Each number is 500 + 40 x the weight over its row's rms, rounded and kept within 0 to 999. Layers, rows and columns count from 0. Numbers have three digits each. The size before them is the row's rms in percent of the matrix's.

# layer 2 MLP down (transposed), 2048x256, rms 0.0694, rows 10-37, columns 0-255
092:499511438472464498474481482497533496521498521455444499553550570466440493526565548438549491498422440489536534495543522498421518488456452541494481495510522481606530542492530561492477522478466540516507476504448545508439555497484503477574610514496506540509556491528477534479505495521453482508476542481492515520419447540437450486510492469517451443497449467599562480481471575537452429530479554480462531532486492464527507541514556555501474454482505471459594485408592516552506529540513527478467540587487487419461534565475508407469453550521456523481496466499521528516485605498487541485488456480473372508501509575522507483455545542501487567499437474499479512495479509534500587546512579500517510453568539470466501531448509494472451516483470590477444522472542520516459473514501498
109:481443533511504507449500534529458514469522423470480471464524399498519460418482499439464550571533532525495464537517516602489538526565491493499474509472498518482498466513486458537490517513471515512475504547458485520494555430542447547427514501506551466583480513461492437426466529530462535464482488525528425425479523491467571465521531429548466483539575550506472471518490491475466534494531470513530574570540475559521497436433525527509534533484470625498514472517435471496566431500489490587525499536552540521494539496505524491514486494443526503523516511439449553448443469420490461545565467546591476534476520527447592470480517508515554438499528517493523500514557488460467519529499500471557467465490441475598426449508566530445546532451523540557555463439464481491472479533466484
096:466485455469537470563522518519551458529448413451535467508460496467517514539492539512408472536429484550474533517500517484482487439487546483528456470534476476556513504519514521462529490498555455523499570554504531505479427479465444489590519472517524486478516488443515583505535395564532459445441491515514513480548445553570492476473480540506473428520500573442522558518510484479561503537427541487512458552535468500404511477507519502523573558443407413476394457527442533482491511498486529551598590475493476501492514589458500469448552505494486482525556486511527489561523450466504461489502511517515453547509487452489491512500479480458542470486502518478483514521458453492485519602488518552562516496530563546550422458445527431551461512509534462493541504522455468489527606457523496
096:480536472488470531469540497534507533530518480572480522530409483543600541456412469512584526570511461471455552459418458484487433522501570520519482577561443545507519483559474487578464525463474445514523457572462421523583502490490508543384505512509475543539481409513513459561583581574507490493492483507536555505435462479531451529556527440527506494555503472557538535528552545519466540485493533539479554526466469470487543520541409495531522527473514493471429542536548440542553498467570492506558446469512490477592527484517470559501541491461545517529466422464497488447470456469436470524482477493476521495509507480500440423529503475471494512480501464502500475481495441446531457457455519490541492529512465525511523462486444476467535446499494562542486471511436439519448523508531493
108:531490570524484455477520496484456504457507494463568412505532501571428581441469485472469495481562540493475606567547523517431479562464545479431454479541533543500531479436502527508543535485487509567487449612464484479536488620464454493451475485530479440538425488532506464496498493517564552516549393580482448533542478478523505481478420534512511468518491536502594505466489567510522495515477507475454573479540519571500490514482468459474511515474488459533506578452477490461450492478442424552487474506537494505433483514491534503460486563470536526495549539525559479442473520527450511482519447466507506506490461477469418506457490484564425530485533510480444504519519528538454444621491474551543467492524496535499466517476474549534487404476466451498504517495477513565474543534485461
123:469506551488517503498564487512412530620515466494528482387464538475534537520506444548527476501576487516499379483438452490503503472457532442535609529495548475517468476495499509563533513522435469530544440460486519498475523509498529482519488516507490493524491508493487526511492396521508532495528525583469481507519511458514601462472505557496486561453512487425417505489497554487467563558477509529460476561445451549556441559477495489509531522512526536530515458540518539432488451494486520464487458506548461447465401508498560436460476509488550442545476464452495498546531504479513533574461476484527555507444525507479429461475511478559516494423533524476566508400527542498448541530495522457494496556494488535496453463535491448473429485494485554556458578459486492552440556538456457
103:461468485453487489557485487509517506473504520493456547542465436509485529495460518546547457489530594506452457458550543526441535523506481497489534469461489486477459497487496495482483516487456528475517585458522519485505529499523533468512486530515523507523477560524515448479470484523408498457502521549531564473458507477450527521528477485532534345445513529499547552517474468531502526500495597481489432452543602522519487490470556410377469529501508462475524486514564525501534530497462422545545469508499477583607563480406506503499453470437492513466531482543469502520534483619452497481533499461449474489506496501557545521535540414435568562503499440508528432502544488508486505480465521497549444468464541496519500608487493573550592459485451488459507506445481472516518560513560479
099:448515469499503550461440579471483446531547544468489458432564444493534544510461506497455489510503483557469482481499498529575512503506522484442513504505514422497514571516448508458529454526445485488483528525494535500472476503503468522503532457456537472463519505452530590504488427470545467526457454447527610532523461502503479501462500485508450578541523444488509568481528470409460583508502496488538502544502495482541508452406538486483443506573503495394595562476512480505541540469540469452442521467510548524498550518537483504544537570527571559474501463520489491542517479563472427519526547456559506442442508411478543541433506576543503473458500532470536503518397494517459478477566481480454502530521554476495439443474517416457479431492514485502528529599545531464546459498548521
110:474511489510537436545509499517452521479481443512544459496509506485530546483579418506483548466474456469459487503512503561447495486477517546536509482525514437479443472498511596506561460468468480508538485475554494525481515483456504506530530517489547497523551487467516449571408547514514492520531483494401553542457432482501386508522469439515451571486513442529560402436506470527518513552442556551508580435514461519493470557455432511582469488496532494522414478505475518557475540465529494522521510441498485573460474465518502497496519493549469581542494455542477494455572461466532587548514420486495577560524489487515454488516472557455431482465546569513545484473451608421513580473486453541445532492510484508522524500533498461530484533578510549510438531447533517495489468524520516
099:468568523523462469504444465454566490526525497470455482500454497497428524454492458457492510409513514562486444495500513538573566480482521532504477475517538450534469501509464489522500481489529581582477503463494522537557530548559464547467493527434465550536408544445529494549473442468461481490540536537514517397456462538516484450410475481487593514502503526527529538543446515496594476486503498545484584470424594419454498544499522550480513551449499543501506522449495489537490479516504481504476535499476504546545458530573490567483557574467443494487502527441521540449472464526559434512522528544567446512521509399467491511512519456446531386516540475480467493457515500499494483485447500521474559483508451535585513457434483436488480588442514514540524542467498522534457544526501485
107:474494506560444440537530526509467510537543477496446498538521477569489454515490455487503487456436500468511471566469444539503552478534456500457475497456618531523472469478487431537549500521538500484475575531501433459422492485556466589514532502495524467514516564476457520462554489521518505475528491555501468453488421524494546538531498463435469490565480492500554477578536503473542479480526495537542518376508504537489524484463534478513433547508473506464540477511513468495546469502555451560535484553502524564475512528521508544479502444489488463583594524465513522535528503504434518489426472533617491543555506467440631499550532534527472470542537549434443480479520458460488576575454529483486514465533501457536506545458514497489408514480440529481515392481501448477441485480470460
101:501401529552507474586482477425477515454533465459474529493512529522505522428607505500529458489483461457443595530474540521499493456450472483554442533511519515531521544508502428455532534497499468476486543544567532497487491508518463480514535476534461543422473493536452504499483500511454536434434512439502420530563561522510596537422532509515446461520521540513490506541392489464426541491524574532494423456486585546508439531550468507421532496499478511496531489532497491459475551514502585498519426471490508496529452552475461481441499534541526460529530443470451487515480545567443512501508520497453484411488511517565501502466571577509537493521486522571492519467579548493455548579500532518490540520485474507487536499539515508470549429458497472526525409476507405487524469493449509
091:458491516489542496399511536472538455447532496557531465511489540521533507450547501509503448514588538491558504435525455521402530471463459459505490480569536553502494501543550516535547493463452569495523503463491552492429497509543522500495512489525525516458550529473442417505503520508435515567545543519481532542493499534579544501511480511513496437496487487458449486449453499469467507523463464454400547488558478515518509465559493489473552467483525526495519544506536484505442392464515490505491443563486538482492483466502496531515522408487503543541545511561478512507497553455498522525477474451393528502497531555454514490430582521466511533511469432501512479537588458571390458503456536476494499530420483497468495570602551467531484451497504483546466525401490489528493539538498368
096:490494449493492438553565483478553431504541455504483484521472503455507484514476534500478605518490505407495565500486477528498446486521505503449494467497429486543463506507513505544517454468590523476508630528555550496514490480479578480508499513568557495438489583486465473429532503504535494511452461489519517575591513493456476441460437457441616496431456532544527599564513497506477474457460513458517460508534579422515424509538477479555497516424497491518448477474528493535489535511505581440532592441405491549521534549568433515484485558497485457505507548459508451492523513519480500510553495525531447448502508573447478471437555532490490469521551485512495476549460496545543509565483454493504499481459526555477505478491468541532508475487500505490471561482559425460544497465491487
096:462490495511513482449504498520512530437510481482463490469497468521536553464482496482524511484526522479442511538491480547455519541402453460433547483514567489545520537480492535425497469462529508558498580517472502445486481504492502502528485511489525490439428485486497458539506525551510584512483489459563489516554538451493543499426490474468453462551448555532508507516428499465549567544476503434464544482522465511600521484385429545465501532554498475499525519527459497526499549410394494485494581489486494569482485571513484430448499476459483553512483508448534531460474522578466574502552462521551517532511539579541506546512514572400424529391573486519479471459551510439431539562494527529534477479477486475503401465574511547455510464564477492509538461556516489487509500478498477
109:516490530476471506572484499471496417412624580546425564397499489557453521552508450503523494457527534476477443541495477506499473527498535498549542518520512511498567524522501447530560581563468586457543517425470511456486405586531527511463510531448526475533459502570506482474497486451514468500505424548506523555504462491501530460500521504425485453516454501508460447586421552486513519559498532536475540485511482557477453484486440525394596505533473493521513529565553512546545532507455453544465465546589484543440469503431516485469479548514545506477492475522428455489477466541464542496476502476484536499472462559547478482486523544524477572542547497467525539507439492480501549519501509491446519438464471446516466441457463541506482511461535546532508494471463480495543503473476428
098:500517460505531480462483580545509525424474509494554515443516549548495489412534490448432500449522493472453517473561540510504489526440540533503512518511509483563424546498487526572546485438459509575474469507493505443492489529539574447459540515524503507563485489461437558501475476437422409510512515480528486492499476463499372473522484513505431508500497515557511418508447589518515563458554489520395540520474421492491560489512473512480490439458477423533527563438526476555532472496470495499462450507451462532485531521491487494501502523424515501492459464528517582526520468546466487432501517510555486564470506515507571486474525500486439470519413522490508564512555494591452523519487523487509525590509524494518484469478524557496518583524540476626490480550500451529552513520416520
096:502537489456504497437591478544481439498505449478527486516541517430450512457545469507486506528486462468509510470564473529392498474465528581463479556498544489472498467500557552505513458490499455490536502467454457509534579495514524491573464487536489479541534552477455596537478526576536512518511475500510542472503532532376455478523484468483474509454560483529494473421444448499470471504401537456482504482532530437529521479410454480542541570517504517465465493475531471573505489521497512426554449466577484547483599556500557481459496546481436538512515547589546476495516530474502513537539545451474506445487536475484459528511554490524532524471461425508485406508492554479494522511456469539520452476476470530539493503530511541542618556573503434513420498435522495476489531486509414
096:430583462490481466519513504489573447530524492465537569528487474548518517509427439493495567520506561474476489520522527536520489445499453428516504507470455446482460436493572531495475539526441508491423494469581528517469493466535481524505564507485479457495405459590465461478540465541608497539486481498536484534467528519501518476468476419476569476507561468492527490460536532503505539444501530485492462515511506524512477526516493570510542504518547454547557515489453549516475598398463481550458458491475507551537445515435544508562504563510533521447460517534486470518550482537483557464551484506459554512448455470474543517493553521484479546391500501511476479402568520424582537504498449471441463434473469461510480539456530510491573493498554614500534494436453503518535467544477482
073:416490378599595424613536439500568487477539490512390535482539634475526504542546508458480514510509527505514499504528522531513466569579354527508492515470485500448525479517500507512503540493497516508489542448527495519458421468525481479488544473542541476473518520512504473497561509506547520470532548514521488489444456511460515423498420503537479472509514473528539553508532532492539512437497493557530498572489428462522521531511479523541483499453551422558454489454453468489540530503549496506588503521500507517513565528454435416512555504466444503430433462515500459548524504462482469524436495502537501435533523517523442473492498458500451435498490572470514473496534549477572515494492511490541514505471489480503475552458490491525465531453500472599425486509438475497513498517487527
120:510585501522466470473495506498453529502524490484568468479428505556479435593493493534539568533547510478520468460534530506491471420450475465501482506483435464498560510494514449482483484499474523470485551458484525470489542535476500451463508479545436517492550528493509557474503432477479425512527451547446525466461490549537528447462500511495512323525494488477530491557495471466519557506471501523488475460424455556525439484480541501475505520486487442457562510548547480498558488549517492517530436501533546484561555481458558463482545551481516527607513507446543509536527466577461526492516565437473417468451458510562526495476516525473469540479484598574477557453466588551467514488467538553533466519539456455451541574476493466496540503549495523459452554561509469598535484509447474
105:501545492540560477507568440524549489458388509475443542525501528456524554490462553429541498528494510426585537563569535498427437557501416515498487553498439469474484462498520527447491543484551489527476499404508517616536469528447561517519533469452608465508506511430513532487481530534510467497473509459435523519518480487489525511477522455545493432524500488520602504521433506505470493484496531519440498508440485475548489525513490505446562469495567468514497508473539511476456478509510471530532438480525467534518500591491526487446459524553492492506493512478484530450455500481460462493471469524410516446498487445435422563537467569509511471503483511551493467527440529504558573515487503513521505528521521468521452488538617540500467477485454525613528453472548442443501521594485527
089:460507543525441540425513485492485521410507558537500471521482469541505465529560462543561524471510506479498383525532540479562504502537461492469484514495527495544607425486567499551494493434503495516554396563514492511482493506630547455499501521507529455521457484467621479502528524465505543517530502494519488466526529434531480554469493433553544509516481507531494527541556500523518437496412530444480471538465452515536479497525494466517503472490445600458479471491506517534480528458460500586537470458519475500543539487547517491583422467485548493561453517515526477454439511495553480424535497504516493488474503534598467522463437496444502561527469466441464575450468483500510446442423431504458490508488464508526467465515408483560550516526475532480424511541486496548461485515463500
100:478574465442520534480546497518442497443480519460481480523521526433512501532450469463508560484543502515464552498459537506378438507528439501511513495475466457481558472512479555488498478507538536555539487564471488562536563422463573499438504491500478487530445512512501508452595444516517545525578497562513485418535522539499627480594540504495502534505480487437427430441500391491453505554530528462544583477464511482489521541495466502511454486457429479487563581472483494475464428463493515484519562562479507546476444564508452509476514540497524468494447507540557516534451512505516485514506533482519518499523481495540477476456437468542536524564537491457538534476554498519456537465532452450435470565498514440454526501433536448440495467527534518527497499421461497449419508545535476
098:495483528465437516521452518534555510502516486445511445485534553554468464482534469477491504503503574534445613407488557510500466519521508500515448479563479579507505548483474526482425497508541467528515554555545468449512504501548513474555445419503458467525491512491506498515501467567526533524430463475415437463441463561537500498417506441443480486535535495499518577523516507526486505427531574478504521540482498490485585479536505530431526512579484452510499486554485521467486547547476551542423550482508472526559461492465454464518541493569468451538565500528520427459497519506495603473534507564504536552434476455437487546507486468509458412483512453521469486522491446498444555568472427556399469441457453471454497527476496523564452502457578521491467544554486532476534498493518518
106:480464445442494464522513485537455531514424472480503463562532505455551513452492553527524526525478535551488505462462515533449497577452568493539530466436546477485427548539507590502452542501483495490502478563529456490468490513497544534497483464573580494511553521495518531477446458514479487422525501452546538493505520562442483509441508483508525576432444469536363526496489561507455597470490453525523488520511455516491552565458461470565468499490477550475494521524502566528509501522486525445535500454567490522394493525524497548339534440477445443533559472484566493477547515456489512465582524548539524562468535504476471482576503433486500537509489513520532456540433495441513524501461534536476488522486481492492501540462552492507443491469437478456518452492473511543558523448559557
113:488510501520566540464533512484527461524418461508541448458525477451506538490458567451428404479415465448544542498443491495476456525519437499493513501411565463500485515506443598463489487523486491434543452499551525517525571454447535453432562454466528476464517439447499501481500503450474484462431568456475503569552526513485485429481527511545494566482566485557491529465545488528502421518441467465537533499526492535558531561501470502524375487438446535587529546501442490450481468520499551495539559524464463480504451487553455472445542468486527485476498509492519514528463520436587534496501574541514530530514521495512499551542481445551473479518553517506464545523509564572551460533466486486496523555596539568475479471489513462506504492529545518511468515564484515538433538446467517
101:504507469487517440516468501514510468534436463484516544517538512521451527500491540471532503482443497465445567507535549507520473464486449579573520510491514563402500498542451514483438485517524531548480535541540431493514473522399604489531514605489489445454512539555449454533505485524513469444490582451477516550518529465463485590492508465528508493501489506542566542491477477587432516516479417513558480579529537456498456449544584464505481563516471551514537549453565417533490472499525525459444533517538480460438459464552470567417474466507515497490412500479512477463579522449498532448504467467456507465518479526481480569573535523481466520570554529544500451509484491568434506536462499529466524469501593483496448552439508542511462458477520521402484515501493506480480497525470476
# layer 2 MLP up, 2048x256, rms 0.0735, rows 11-37, columns 0-255
109:507526513487454509561526497510593555558467437488454436497458503504509414527472446443466556408528503447499475608553556477500440482511498534486459490513489517487532459411468486501476513527486487436496516576464458485476478492566498575542504536519573510475525489507503495428524497468434496476469550458483506460472462562513487530436429521500539448475507469546492567503491508437455523513491522491472506480530497462502498472450517518518517507497472529487395493429507500429480470459461562499483515516469495490470557466510558526507495416477458440440512510511486488454481567554492504497535564537566515571575580483607560579495536491574486522457564452539476505468484471403489445505507514566517552489479510528494504572526451488446516438506522466488444471571566562453526487546530471
101:505498533527505514502513514487554559494522551442493502548429474504459530424507490504491540456460448512502559493536498502516463493534556481443471526550493538467532496544496510478473468548468570503540455475513465514487495513467557459494520498466550480437499518474529513416468428552502438505577552523520460547479519453568523488471518522532542523531502499529562501514480528462552495481689512470612520586459545449520541494507488559483542446459546537442483581469461461540510534542421389527487443473440479528529483470493529446539527542487478473514446396536505500441550486517488566472484545583493467453525527471470439535560493484552450465486540490505449502560511505530474511443502496479501511533454482501447511500551387464471524432522519477483547526468505493520499445463555452
093:513476531504530495534512536503463539507539528489486507560451505546428483413485503531518540459544432510547474452568444500485448558492505483478486463501453455542467533533471488484493525524461447504451478532523522546474496475510491558536537549504510474584463507467558550521512510532473549521446464476442434521461558570511558527529530519597503516390618540497482457509532587510442462496458516493540496591480481452489545516498476522447510412496523476396499455543481539495493497546443483510567483431563466479432542547490496507520513428479504489485425416549494531410560491476529495534447539414449460506453530474462483601557534532496497488530514535504502470508503451564484491467476539456468507455549558533547413455493484448476515440506509518460499527502458486441500453488461471
108:479492510518503510525470484521523461479500520481482477561468523545514496458490504477506480499565489459504473524566500503489487509506506522463505464581566518489507508509514504550504498450490484580483434462524485527480490510551511430487467542515456499496426473462559575451440452540484497478546494531572415491512489506555459543555506539573434514522490555421572484491494481534501481558471524470608457521469441500537594556534507505523504471485538502417446494476543497479488460518455481533506516501436496428542559575448513423596439387518563512528485443553429542479483480575448471553537505461496546481500521410511440567498487564496491530546402513509452506435457463511556507560489486430474499480441466524557475455418483435524503527444462461516536463460499497504487552499461552
119:509476549453487477558479518476536513499474537506556462536465473511548390530486498490466545499456549420488523402460541478533500513543555517428455494479583452503512523452524538530520499428428497516534539501480489555432503494565549529459463500506535589543439495526488564437410536512517461445552508472500501543593462463505443514502530522461565433460495537511463447472508515561517533507517548490522506592470444454498480438496518554508517501514539492536543517476514499488471485518512484468523521493442443460468558531482537521519504433513463413481575451490531551559463527488440491483520551494502487492564519484486467548471492620505571552436468447476483514522475437516476505411540493446512525456531485565451516512430456463523491512466447507507479567399472550489474451548522533
093:501499502512481567553514501466508500503503542479491452460482505515494481452483512540476492457510566505558500455464592487549462554493418504497527497479409581480522504500501489521491519455513481499495470512486486497540519463496491543449567500520460549570512442441503537454536453536429492552522418497415489494508578548553502505553570487507497455443504535523585484480529547492538433495538566454479503491540575430539484460451482473502499426490528494445462600498497539477503573497506449487481478515532581467519582492518549509499545552429580504362471460516500460475548529535488553471518511453563544542546490472532479520568472539549530519536548448511429511512580491488527449477532426548462512543472476492428500501511483398547513500454503480497531524461480522426501455576495455
097:515395526531454496552521507581503525450405500498537507517452517421456523535551472477579543463465562496465523453521485475502424524480539543483523528469501421481468448516452557471588537502538492502578469557454465495479521549559515423516440457377565544533447485524501482499550484532535555546491508425502456468472457499519562428465461584508531488471496501482434477536530494549543541417543546574490447528479447449519531519509437463581512469508562524530511485505495522458511427485529528449456494505439530492479494534552543471524483461533485498498471496507510452497390540517455523490504473433493471483536478525560547487517555523449529559524501463575475465505536583457451530534523475562524524521476522453491504524538472453519439523513491460521481499445436487539537524465484516
104:532461507448471519532439490476475516473493478458492487499573465522483477481527584440521441518491538517517450468498505497488539514411499505506505497510550535490494463457511455588481546500489489469377469457509476516492517522523406493467569515537453609498496521444539513530517511493452494458519527452538445415526480444533514493504528549510475439461493522504513510530564516464472493493447535455498483524550533453471510539541451508510476477529538414489492574445545482474526514540523397523529574612474530524538499473421518465502503461452465434537458451472528521583515476483474521452544515491438487559548536506506571509457472477550429489530443412491585476455512457501528537530532524433572495443517526521475469518431469543570469431490518505451450500555573559447512463541555512
099:508458545523486557508481478544509501443458452565501464473531464507461512488543525520467521491596528443521562496498475544493530567452525547531481547463523541441517523547501523478448537488499464553547473525491549529443545509492481498543565517480463498524487501455490552479454538520434499533464511537466456503511535578488604503467544516524465535510442461432529437595504476550531413449501487516454433507539523603529523404453455480500491485514464509569453521446415504517510467523469536539549470446461544456585542516580492484514449483447517536530446537413452427457475440493498480466564512417526441540519475502574509543539460545431512528510547487544515488517481527474512520460544472521527540494454514570528485497480483480538527502456525502440545461481462488464442501516538379
107:545493524533481553475481458481518559493606456517488517538503456492489450534441484444482492504474567504514507524500483487505478558490481513496491559479586480489435501552500543491497527453545525484513443518542497513489587538514534531438452574456426504520496504477495502496521447472399476469579486534487542433602501422480554500500489552467469440521542426519488492527536483464576488463488469591531501431519501452526501428450551459574497454522555476518382497464536507495583485536560401507464516585420560479524484509521504534512497415479504461499476511503451395451503582536462502448493472483524496479542444497501458502488546547474525582583510446525565494532448464487568521459506511517568523485498459552502527502468527491502469490499500412488471500493500508477510494505497445
100:542516509444465439477440448519513498486440496439520454503505472459543505533517471407473525552520521533588490489544514439535518515461534601438420497495524546385493457510397576539401490460500492462553511527445473538445478460529515487468499529466489519567486550504452503503498556508525524467484568491488539560508596572472514496477523542467545458530474491420469510497499496490500519516514543452523520474452499489513493521527469543474526563473495388507504527441445556461475434502529514475495476485461457472490474569514480548529461462545522450524494503544560520573451459490514503545549468475496509488621614507472530525478495601516557492471513520500515443471477513484482492478564499482577580552461538501501480512499487510493456522449546490516497455545564535466502539441555496
094:524491511511501514531491515558560496506484559487495482508461537545492544478580477385438505489438416490494584407441427476433489485511537522497500457454470546548479434555539544545490504506537440524425456536432384498525554462483510475509419498470568531508461454484491560460486564484515481447474424449470501445533480460495461508535533486496540496475530472538526572502499479466535513534525559504504557521501502533602564513483510497503441494509454530456480467456469489501500537533513466502553530510523470477477500537537527551482478527538471517494452515555486512503572466420487499516514507496542406421546473512492452527522506491503476525525544473510522450529438393477537502434563497557467551474518430574550456462486486516431451414445435523518468516561518560528538514534516496
101:476520510482483497526534472491471546458524488513529463511484452509558501471556528503517542476443482480539503432460496468471417477547499532570478490557494548498456440490495501516458577588476517464518465550520543503543554498486425562566528530500444511473451454540532561525452430518435526494516488467501543460481592525502576452555479512509506496442489530515468480486535458500593418531510504518479452451499496441507559508500485509553499436468536484494430515519526535489576541489481479512464521526458518466522504461548521543432602507512462459419552515565464483480512574545528551462470529508535521503491508431571484492485490576507496542483479372499515491451530432471482469489577485523473466540513426492505495530498476463564470479503425496532402571464452541464528482406436425
098:508486533497511448513488538470488538444491475486523536505461523450462479507432527558516526581416460516531492473459492481513455504524479557483443527466502415479499517468437455505479561507416560551446468525565558557522491475474438576445509536511536534480469525527557593507509425553482522548484432555498421442496535475417489492572585499538463473425586541469462498504558497489496504485465499439461519512499465485501575475517569463534525501484487520550495499505551477499493516540508540498504514455524510445542533507503522436456487526516461518501535434521530510443471551424487454493426532462475440457507491438574437455517437481516512472513467517531520502502503522457458547456508377448444539484542446498499499474502434476551488460455470623538459558455512551559502477461498486
104:522480526507462476511451538472479472455437415460483451544485495508531467500472582543434509513510462557502532468468473446504499519569495489505536443484424517500417447524494444499487511569472518489499426531518465523512607525500462449532493507515571600501412415532507526494524528543522494538528457450548450480478455528540493490497455476531590439470495565450523442513487511516466548598522503533517483457549492528524493433507579602476489494509486519509599471531512500440502443540507489556518454548479453507469559517533483490487457530526488440481569475526529471509491430482460533484435552475490438551548576441517580483489523485530532519481453537475520522432495549475470563496505450549506554527548458493500488451530425418529519550456522533479580476420522511486463478491507484
099:552519492464481541482450499533551500563460537488512455522456498493506466520480534495458509525441479437474494440511546479542477483437533514506499500526452456459513467514504564470494415495443506459471436616482469473504608390461487544467484506504539602511541534544498519454474515446561498503525472497532486537502363559469440485515506496536477468497516406420429441537476610460530473492491513485488431557547508479595488513531517519533533483481568448501460428483489517501489453460486491485528484504540503463516522456540549555528463520559479479502534428502531472492483472471445529461540541416467470449489493435539445472515527511457513511478595510431469508482479480464558507450576498483518570488515493543521578472473477430518550544460487499465480500485486527479506513522602504
098:526488480492448518537463458616551489481453406450478474467533495547495485512516542533455464435501493536512537504449490486484519523522514559481523502440534558491468454401465468440529524550452450523492458573531522514504516476529502530544498495394484549498504501473462525558517501492473565446478503458537494520475373442461491516529503482506547422495464480489530498488504499512456491447517546459494511560486557488433543520559574622568516487512644525577522455411526510518519471481540485503537515499496533540468522458496474509488560488520577507518505466417525435522558453562485516556466466436549445427515587436467499446549484471444555477446547494528441524458481485497509559526512527488444521479454527512482483494508474491508514503509544542475499485534457503501480495536517419
095:524495499463399543484469500464410513497456455600509479529493447530470459493493577476525480475531543558550569494454541510502527505474410533503513491547542440490507494500457533556502487545463502504484500562416471489490516471545548520464466420516530499449469491523502508472570549436441523428518513542452493481472510525475467557472545505560486488528506490514483541513569609438464457505545577482515439561566504608463502501510512501473528454498534477452536494446504433453540509555431468512496578526494528549513518512487470498524506491524439491560540511521499532541450504466479517564507496495463448553502488532538444507458548473395531508483448530498528560517504474498578506403529556514551535563521458526507492465553559396534513469525436441503533548459519510478517503469449420
095:539437482445545477482456486504548521566479604532485473582529499477488434483568555450512525475498479485491473593456498398513473547496514513468509568498489451460510492503523579464452554524464493542538492514457406583546544506501500483511478468480494515465474445498535512436475581452489486517521516473504440466510552518517416500496528486498558567438484439497432500474533478522455487528561494501521489469483464450447603549490564523494505519513535475451474512406445527446522482530535508543487492528512485515522551536539530587534505563485486497479521530438582492497503478529401545506446468525536511478564565468488456541523454490523494507516516454599515453435480531482501417522520519498506490530422442535554502490489472448503539421446522571534412543473477513532506466439493485
117:557541496495468462535512486495499552498469470494548494475450480571494474514529472465488481480480550484495483487454443483491441538544487525521428470460522566464414491498584596435461458515471513435548498509598496469515499504478507482515503519369496556538461410507514547554491438547523468536449478507531495564528489554532472481453526499467458429492506490543510526447578450533509546465554477548489515480526518536456506438498452571495466484484526517481519517513582463480485463545528476558508525520490461491543483452482512481544518461493497528525469463552553498444511491575422515492420479420468492541534555486530490466534470616502460492525567496484529448509466490495502505502512462534619489558501445579516531455386537483533505533454432536469479431510435547571445473499502514
102:515493539461494488493497496514589521519565489495520496534450483471523491550485491448485510492492539476499557464509463508514484484598510512508481557555557522496488392462545547434468509495531465470499518586514470490464555491458471508534492467489515562451392451476528481531423501497441543539480520545558465568548506546596517533452476519556454483448529425453498556486514505507544493568541543523495463506505499457524516510571557468480458462554499558541431499503538500472514528478478441517496423576502428519422485464565531561509567477488430442512471506516520464493390481494505570496459504523420496542488474416504491492487569491475480489466497483472488494539481476538452469525547481456535446492537509509479509479586480502468445563522377489481527525495539574564409443444488501
095:531500498509499497565408482485531491516513546479507520484490529459419523533525516489491554549456453554600413491445503523539448523499523541480448467472483558496507529526524517507487460572492387514492482532568525504569472564451462502488490452481479528479486439538507469479455519508487466478555492413460508560477482525441584503595497514441494510518504488517452527475520524514522466536482509589469553508574507507462493445465461493443468486531486562553411424517468405472440519507401465432583493525451452478465552575541527511493519496523489446524539510540530505502523497473438584521486517497525424478542531419493508516590503516535489428468447457478441437488488465526486471490520521522509496504469585532506444483502567479486547533505503505534470416557555481458495446491460499
100:511417539526440559529469443544487497515517489461549471495484443508471467512519513477504501486501493505475559426546596478578463528533473508552541478532490523529484503477493580497440513563470505441525488496514464513586509439517463555511524553486465449496457466518487571487490507551489589536510487539493426471509461578439537475567497493526513456553518504469451541483486490485501517524441496475503586513472481428516493414486516473462552410529543508473484499503486480521432454480531487515531503562500559477424497555514515540530616499521501509454473564540485458543564467618451420475495514553554491521484510483522555538495495427553470471539539450506456518443449462520499539526581462548513438471432440436496483506489525481442442475425518520505501452443508504574475454447515445
098:525469494502531489537466523520592499513455471479491520523480479521572422478534510496534479480474517517521524536528498467473504500412553553524538544474456459560487499344410440548477486430535506551496479538456500540560485537542491580538550510467560568510458496483480510512477504549524514485533524460519520451454409518474475420531474477526481441470490571465529463501444438496493573500404545558533486488503471596533553502556516473455523538544538502493453484448468481469461527530446508475490474465455489470448544559556614584517477498544451509460459472454481558503452474476457509523499471494500538444578531458521423505613492463546514488564558500513442512509461472506528577508541492472527500499575487520470480467521513467477454482458511487532515489501535530542557547464512497
107:530482549520501453493454551501480548469437484554463508466484444529571459487474539460536514535497499426525512429475501454511509515512437516553517540472495525422539489517414495482523510468509533589520466587528486511482461524497511496463554478461532486523399522513477526507437534498520488486513625527503518509467474486505490483513511551495549519476614522453482463525553558510462541568475517462513426568511468488486501523489510511591503537411518466531464477501392480471430460631513539532470498516446431470465505547489617500470432400492519485519471461459469529504548568527468487460580573512443467454500479518492482495535513485503538517509474478442463438491452508480539488517493495506531552543556510531465544469502439490484424487517529484515560420490527523466558541521515547
114:509534521520486496507495506524610568519522505493517506542527529442450498462476478492466515439589511493510475572489563451526469489507543521539432564561469556466468476477492478456513520532483523496446506498447541503397484539513510470453480468448545515547504491499533570464522378516482539564519547482526555582478469464500531427470489538581489446475503513492499568502462483485501480508590476493518470474514522497579497468473458553488528419532549472364507477508583488513502551516503473511508540506488496486489517466455524504521446423489539445432530493506518464592505545578525536490416541516471461470500547549530488534492551563482525480529463515473474508511509554556528483488555462487552480513483495496477462481519519470529469459525452461522512414523472474403364526431557463
104:520445535481507491483484500547551501451501457503550345523446456446540501517518523538545472548481458502479546504461573539497509495503542543507413507540438510531549488518441549430501513420575519564566462580522579492481548445487490543443538520455519504489497493501513527518531583549521520504481541512568495505449393498497493450483496597541526400433569532474495432502498477470520514533462559467532559579527548502537506470526585443498520468554587499465481485473554507489519514499492547474494521498535493507418494474466524436523571410525471548540509495502515491457472521465474497466473475473465512466529506463527459459562512473488527498505499531495411453493558499469511506508541449448515458542486475498482509501471530498578452439516499473506426568518548430498443452493486469